config.yaml
n_layer: 16
d_model: 192
n_head: 12
n_kv_head: 12
head_dim: 32
d_mlp: 576
vocab_size: 2048
activation: "squared_relu"
norm: "rmsnorm"
norm_place: "pre"
norm_eps: 1e-06
positions: "rope"
rope_base: 1020.0
rope_fraction: 0.25
qk_norm: true
attn_scale: 0.242
bias: "none"
tie_embeddings: "early"
parallel_block: false
extras: ["some layers without attention", "local attention windows", "gated attention", "exclusive self-attention", "value embeddings", "hashed n-gram embeddings", "a smear gate", "learned residual scales", "skips across layers", "capped logits"]
init: "normal"
init_std_qkv: 0.0286
init_std_o: 0.0
init_std_up: 0.0286
init_std_down: 0.0
optimizer: "muon_variant"
lr: 0.0094
lr_mult_down: 1.5
beta1: 0.95
lr_head: 0.0127
warmup_steps: 0
schedule: "wsd"
decay_fraction: 1.0
decay_shape: "cos"
final_lr_fraction: 0.02
batch_tokens: [32768, 65536, 98304]
seq_len: 1024
doc_mask: true
train_tokens: 479300000
steps: 7383
dataset: "wikipedia_en"
Each number is 500 + 40 x the weight over its row's rms, rounded and kept within 0 to 999. Layers, rows and columns count from 0. Numbers have three digits each. The size before them is the row's rms in percent of the matrix's.

# layer 12 MLP down, 192x576, rms 0.185, rows 0-191, columns 64-95
099:488492509471566587537528540462453525520447560473542450499519523541419483516522506527503527592472
097:421476480519514519555511516550488477502471475506442500564488537537546517519442520351522445464531
099:457486431490537504570462476549585446567492534479535466496510514436553465460425497498496552472531
098:483498499514464476485481487534503609514457472514524478470454571535453463501540477540521489498544
098:523556505488457527509505462481467451537544455502516566529560463537456456587499545571551511490450
099:432495463463523549488520573487459436516497440498480496538529527468539493504465494434455540528552
095:507418438485530485544535483553502589510511486522459511580465523509465562467567471528460500506468
101:452534441451522476564515496446514516480478523398459524505535463501519470453482532603504462514520
099:625474556477503470509525564562536551502455469454539566543530422478485433505523520523463504489491
102:405517528499513492546538568432478451452516479531491549472485487483573475483545499505541476496527
103:440475510519513458507458430543506468499473515623548553515532508535508478542454512595412409519493
096:499467400545505522518566460499545547459431509577541457546491480461460503521442529562494412464486
100:481456501526474496447476503498484534569563537446496568471500496570466522467589459498507462514503
097:540486507554539510519492439526492393512510474538494471518487507544429527485512508475544467392477
096:526544507523526441517547479495431468462509562454547532517526526531497483470574546513515520455512
099:522525519575553523502478487564505460435491508464482531475499438422518506490484481463455483411557
103:486522488523471534453479423485481518469451480494469445507494536474479546466508495515529528537498
102:537476468519603444568620544539440486467520516544480477522465540462539494527463533445397485500522
104:563447485489472419538535509472473460538478496435498520450532481468482523485489564553492464534506
106:524446484525471544482483486559555518444499577441513517499531490453518519483472486467433516553566
101:573532531450448524548525521483544474512474556502481478484515530487507464486546484513507568515477
099:495480496491507468505492486556545506491485490403521494523488529488515467434507529489568508524519
095:456461566527441522436576417478438501473437455520500477511505537522511457489499478501460466443437
103:490501554494613523497514494504482482477483484464459464513485533483453482487480520536562464472461
107:574533464511500466562574541546476488512511502509520433531536454473536532473452529504518454450502
102:553498480459458515536509476416489482489511526493548492419525484515439522490496497500485507590514
098:456517472517433578554501559486434465519541533518467431482554520476499500587470512486478505511558
098:466569507513502505526573512491493525521500490516531423512437472482511391457594497540533547456498
091:450502543514440465542527535551457507487489512531458495464444469515483460446520547492538498542471
094:538534508560520591495541464426467485543485503623551509452490462501456467530492431414455474508540
105:427571511496571502498528521551523482518465538435456473459459412504597473503451538433483473554548
098:523533481549462542491502567494457492556542470575487473531492575547482557512502500460517499509475
100:411491470503492534547462505484465547575549505531497515456518484557571437491494539573471431580478
097:469411429519480506531435525541533481518504448534506446470467514519544535506475507466441529409564
099:482551508464466505509458447435539477563514529468446537485412493516455447458498514409503492415550
100:558485494474484547524515477561473535512465444650528472476443531474567556569538510547401469462471
094:614575541544500476474523525487459468516512465468482493475580572523511551462474498488511499500417
096:558500504415464513426560514475530548442489605569521497492526541479514480475467529486463496494485
096:458532484503556450547543508499495523418459458521504497473499541560483494543491535432490539485516
104:433463525519534420548504511490473515488440507602487465384512480517501506461510500526526530560583
103:433511505517573485489497555514577385542509497498446549565538491505558484523493503431625482496480
097:522450406526458565544484364526601505491553450514532514488530486426490552518429495459621444493485
097:454559566504395532483456503440520440501551530477510505497454498548506460498517522468528427511438
096:473422495480446552531509552473512551510451528372504460441441539439464438485538510470532490491544
098:511541548607474500546585483479471554565492491584516448505489580510535500493497520522496483526556
101:485501509493492552433484557538473497512522493488487561484503495536483528492478475542502481494521
102:483411475527473523491504522498542518486504565603516544461504514541478464460531479518570489548522
101:490489527531450520456424494532528452500512513388425496474497457460472414525492514441507515479516
103:464468575520486406503470532528546547440557464409541473450517567552540523508534487491491466540458
101:454517480565503553466481528510491488535585537470509539403513490469547457516477559517488493444528
103:415541548508515502492484487548456495487551471519457542426526498504563496504536501465530463495444
101:521513515453558484477454477439464455483404604580452490547453522492462534601485478564471459478500
102:459520541432510467482432494435533441498439532524489473459421519518550510488455512465479435572476
099:522481498512474443576488486487524471508467494548447467528489459478515472492486479530482523550450
097:484530506503496497511507522405462439499494433571485478442625472515518404492473468466538555510483
093:535463489513565484580466480440542445468487448542486510477472513521496492463453504505470474479504
096:475476525543468452468565571517527461444504515559474528494514479527503507484508519468550497511458
100:510432508555460455569424371491496563430494518524522541519534498501494417496544483535603566512571
095:479514506514531486440449513481439545531539483556507538538430507533502504523475522518457533368532
103:490445527502545472503537548557467443587503498488505460556559497494542468577461466502437499494573
094:463535512511451510472532528493506536581493486524507460530487579474521514465530486544481478546544
093:472499463517545509505515466513432535475553490547463469563523527450547494525494485533543556535444
096:502484452580508563486510524524509545569463531425444444507500472448493471480500499511445586435463
095:487426481527455483481445422495482499506602497461495558451496468448458467520478477585477452526490
096:505479512491541569537500533509547418499486562574587440445504471482472553411547480541530523475513
092:449520498523462503429514515536466523466513571549468560603468499542570470485470497404504491531459
091:577495554484477510523458474476484515462498524455531506440554469529502475483530500460502466524523
103:468466478517422480479543573440492582546510499546508434517567496547513475489528474490549492480510
097:514581459614475519574472527498508537562451484474506540464492506442514476473483524481562573532489
100:585478470491508506558452442494467477401533489593460496479564511547513535490520467497515545648486
103:495557542498495472513520459503564486478500481451522463459530503520505536528475527516519485537457
103:438480520433531485510512561456457513496517511527483548472579480520470473478466502477520458535549
099:492466467473490487524514512511455518531520479525483474417469528471494458484445525474545484517562
100:468492458472444488466534489457535501445486506502492518460494497545479451472443490462558450480540
101:549504523446472500470503514439495510512566488506465473487538459534515553540429528505512502521499
096:498493503513518437495479544477484479497505462493505505555514480434459459541541472483547425569451
096:546510454467526475525500485464446460547543482366518517410558515532483469484500489524502506549497
100:395506477549553510573544526516474453501471448469436466448546515498537551482390508447511429492533
091:585487501506471498472440512485537418469463534549460518474548482520475506547547479567466501506513
095:425482510447501403535515489503492480513478504555531544490523466436598506629509527462528434468489
097:494526542504553526460524535464456506484533511518494439408421487540510465560528503522515534511458
097:422522517542459549487547506551513450483454515528467472535521475534496437491532516534483461464538
095:471537497532517528435445579494491512575470468569507405510502481531492518516489508501512505568486
103:465509471519579389493539507524539541501512557506526503458565524525523547404508486528516441556597
099:583503508490525514582549513465495423541537466456520559535527567510513528489526505510404537536489
105:451469405470464487461508465448455540455483446494509459601468488416560507478451464476455489522581
096:490505410523475486534522427521492504457509527528482579454483477461618491475495519491477509503570
099:507534536452517488470498558514558476400454571450494536481425441471515572540423499540449482494560
094:536478506566528468479496463492538567585534537430504402560429551485564566495556489460441439485541
096:490436480462478440528497518506510508488482517471534492453520458537518444450440465469464512552519
095:524505512534556518485511501479506453479534531519438478466487500590435477468561504422487530448393
098:520507550556510498472477487458481444560440531490481484514496584581512528393442512503515542529481
104:537513454484547552539527470500441453466531512434552488527494485515483642514519482554442521471479
097:506538522463552469547501506532471441496580511469534496440485510429473534501484500489534493479537
101:548507497501473482426552528443450523487516589501547489543544480481515446533491539510431501501452
103:501529509503519534563508563426495472439499439600492551580546472567551526511419491525594439484489
101:502487450537465462546529463564523543505511440411529470470475507582522518484470510551491478485475
098:491464485493517506461452476471520478540469482519533529506502526451598588457427539492474487537483
100:488478511527488525468551581478420473455577506460528566553460537457497498515456499416408479446637
099:468494476487487527495512478545541496550471526516513524500538540569569467597511492522529426497459
100:473478453524533494523502502522568492507466496532483566499547544436402533490518494523426509480490
097:542483453537543455488540504495500504495526490560530458571499548488454512507505505539481454457542
097:502455465558465492518430461465489539497540496523505496457451484415446447464545455485532454517591
102:447499529470415532482513520546469510535480541367534528451472520526519453518575553443513547480568
096:518513524477432538522475500534565527507553488530519522529485461460495505471448506474574504463436
094:496542478511527508467534540532519516475473541453514468480454493482476443479566529579530565429540
098:514445510482487492441433445498519516501502590479540503518518520433558477515475514514521503558495
095:444472511519496534493467560526524489523479538526451480479521559536559563494458536570518480540473
096:576505531445465548522512496510500451580484481536531445510542475434562460431437526507571519493477
224:530484522577513555574520541510508511549474580507605547534550494539464480445617510538503552479470
098:491495495517418445522463469552485477463483502498442553495510541533445495468513481503480517592507
101:518469558472517545502500494515526458549561490464504456535473463437485478542564499490498512502492
099:508522521492476524488459474500470547535482520532480456462536478518570506499479476473399570410547
099:568481528534448509484546463512470474404511543484521453476451484555477465497530501508460508457506
101:424503537495453489463493509484467526428501519454509505484479555533510446480462542507506528524521
095:497515478487458498416510461454498524518479526528479419497491473445432532483513498543479473503524
095:555572540529488474483547539532449484516553499575490448478446528456458422487494497475575462508502
097:473474520522474541486509546475465507521434530511525466492495537540487506506545490499410497555451
105:582521519504556460534508524467422514510578535446486546534464526458599494565561506520440510430536
094:479481484582501504551501525561529579626518560481464449512501543485488476483516504567464479479444
094:526481478530478542445526490518552547523531498454473457490566491492595542512446498450416489543469
096:600575457514448506494478501466543495464467446460516455541472479457532441539509511514426500489495
097:456560434456513500486467407472512494412529523542530551387422483504463469498488516434497455463489
099:474497466550498530506425496482500516509480447498519508502463464480510469509495505476506525523551
096:452561500495487583441528563545459618511409467508511492550435535495396482420567517412440553516494
093:403483491467499477533432538486490603564552550489520414517517571495529522505523476478478539486500
099:509559510527499512485427516395524490453480442487515487505523487530453525516463485583560481431523
097:479518433479465485444483495463565530449473466471486485515532448475552568560482498517551601520444
094:478442484510513479409511525610525502531574525471503510433481515450536444555490518365521530523464
098:566498526525507470555463502520539531511521512429499537511549429422445560489397501517569535515483
105:470378469458432534554527474507514505519511539459552485494497478546463507506507509461556545447571
094:539510506521588465505495483506455492562491506518566478510531563590527502530460485514558560495422
095:519510498479528545480477539540463555536535476584502599528510517512497522556510529570477504466497
094:472545532479505488592536543481565489469538481479501519526532593534521571559589483504538508506551
091:454557441474501495497585501512510483523466528459555535448533438502547493502574494543498483538522
093:493447559560480451548548552515524467506499522490538516497493483452454458452484534511525454557592
095:460451525448523498515469537518510563463562529573485505476531483511502486510506544506516557532541
097:451550555496466441494522422557529564455530471449506468489528531507521508476502483498478546506589
103:466527519534491575469523450500559474543471509562480383451503470488498552459437512505444494499440
099:476535465488465551503574520536396492447534473480520473515464565534421465488422497535495578506489
100:464532456538464486531508477479477500586513418437500422556483526472481504542538499467532538504543
095:562487545493515584449502534515466496521510525377471487477453524483491493473464509525498472505482
103:581483459526450523439488556525542530472493525458499519543456451449485410520495522542417545551436
098:502479475450450508530453511440468510477497484579482499518522579482489480515447480487508390503521
099:440481510542493447482462473496585425442450531465468478521516486546483590500465490420520522547498
094:499450530492447468527468471486462469508520494470491482457550534469511510488543489498481533527406
179:484523563451418600510526477490570507505487472496510459517521525493505523477572508457552544528526
098:538452488499471516522471557554529493565513493502497472415504632528413502468494508514467515514465
098:458529545508484487531516535470485495519478512473463478508492433471572452541354458485447525434446
107:526538486438542545486482516495450547511507522530500539547445443471519506558518499473523555480445
095:484456422520527531583514482508528548539547506446528493472474479551520499441440490534543514480428
104:468617433484425470479530431416502513528497522461489437550473464515495456585455471507506468488489
099:489534447505484519550568539546480490457506511448467520549565494543535548501468488568526482521501
103:531508528473480474483483470515531534532595418432563481615517439509511538508478496558586547543491
097:479503536567454474420477513496491478543538482395510540513540551550557499450456487512541470472519
098:503473531498432524449545478505494538589455465494465531590490510590537523450458494465525480519505
102:507478520489519512450504482479486549484486505546470532468487493510500492561491514526450481519547
092:468461533538521546517474510437498488501479437527450435432536571519477428540497549515438488502522
097:565469512420498504500560560529537510513538510551549489491520507458541485470446502449448520535556
096:543483552511519467531490443567497452519529464531509498523504414431487474564538483572449524527477
098:446463526509552473536465541560489480504506506549462534460482475460509504494515485463393513566540
096:499539488477494539555531558506476448521498523606498479493472552489480482474528528500474532468455
090:504448504469433538462509408470510522479492555473538515539563514516563516415552445476427611588526
099:495458576469505545505525467495543544538467468548476568470491482513532516477564498569474430568581
096:504479521472491597502499491501522512515478492501489432547455447481495504431565496476501487490514
100:472467541493530508456521482479462463475507465476493471509470400549472473461513569549539555533553
095:386497471464451504530536499466485495475439479481481536444487517488483480526466509522563520512503
103:427508507488521482535517487490525451510493517518507529560500499508496490439450550556457510473478
103:532560505499488485483516431472450522519446515572464544533536467451544505492561459477575451493512
102:484486458465551481550500564533566499492561482609491554444506541542467538533513490490509437473484
100:456510458520447487529509486515496561477486549477488433490487517572586441535476502549506493532495
097:501513495450448502541511447476449466498556481488510604540553553478457507487603492489526493498544
102:529506526514502432460572517475493502468509488540497527530557561452472525537483534501445493538504
101:406548499499527453496467496542554540537504510505530504502552511493471510507458505570482461454476
097:514448596483461519518451431473491522592479503504423474446525571486583476474467529467533568537483
096:521483509541484551469513499455500556476455526455441549529557482544522468445465543437487454509438
099:487517475446556450529432452441525478481497476512553494395458454418440429489541474499488511528471
100:544476471457505585464404511440473489496540483503468444515541547430475434479529492474422484429521
102:511454497503450451477515538569497515482563518513641411501529470445495496454449479456553521501490
096:603528490531579487571470546509535471469539535481525506490554538517427441498513509485504469540538
096:513600495461387472547528548532541535484484470438491435527478466519537464502554518464424531511542
092:499562499519523523455503553447455432523605488428465437468464455535481486556524479494516494515520
097:461471434506481448507549530509479455426535503439496504403519476495476461526467463520481499404574
097:494485513477421495537467576527511509448526515477501489480486540452490452557406518530485515537507
096:460478498523494497496474523464524557546464522502508466485484508493486492575501496505483511487522
099:489508515514518501511446514516507518521537517519443451496449506512473551579467476531434478447488
102:534469507482510479450452509512470501555449466463539507469492499444464448474500465503524569448438
099:504523598501447511501531440519498583439505491516528524497467471508492510535576517507495455445543
092:503543575449466440441521442485517535478509565472456473498491496553538434519518504512489517564470
098:589439508477494527578496528476526508521444506562442428460527451474489512534474539479533507464558
101:466431514463422587565462535527506513527592478476448487552496518515461436477499477464515453458463
096:487481479536512502531443518425548567533446568478486534502522477495458524585543525488510473525494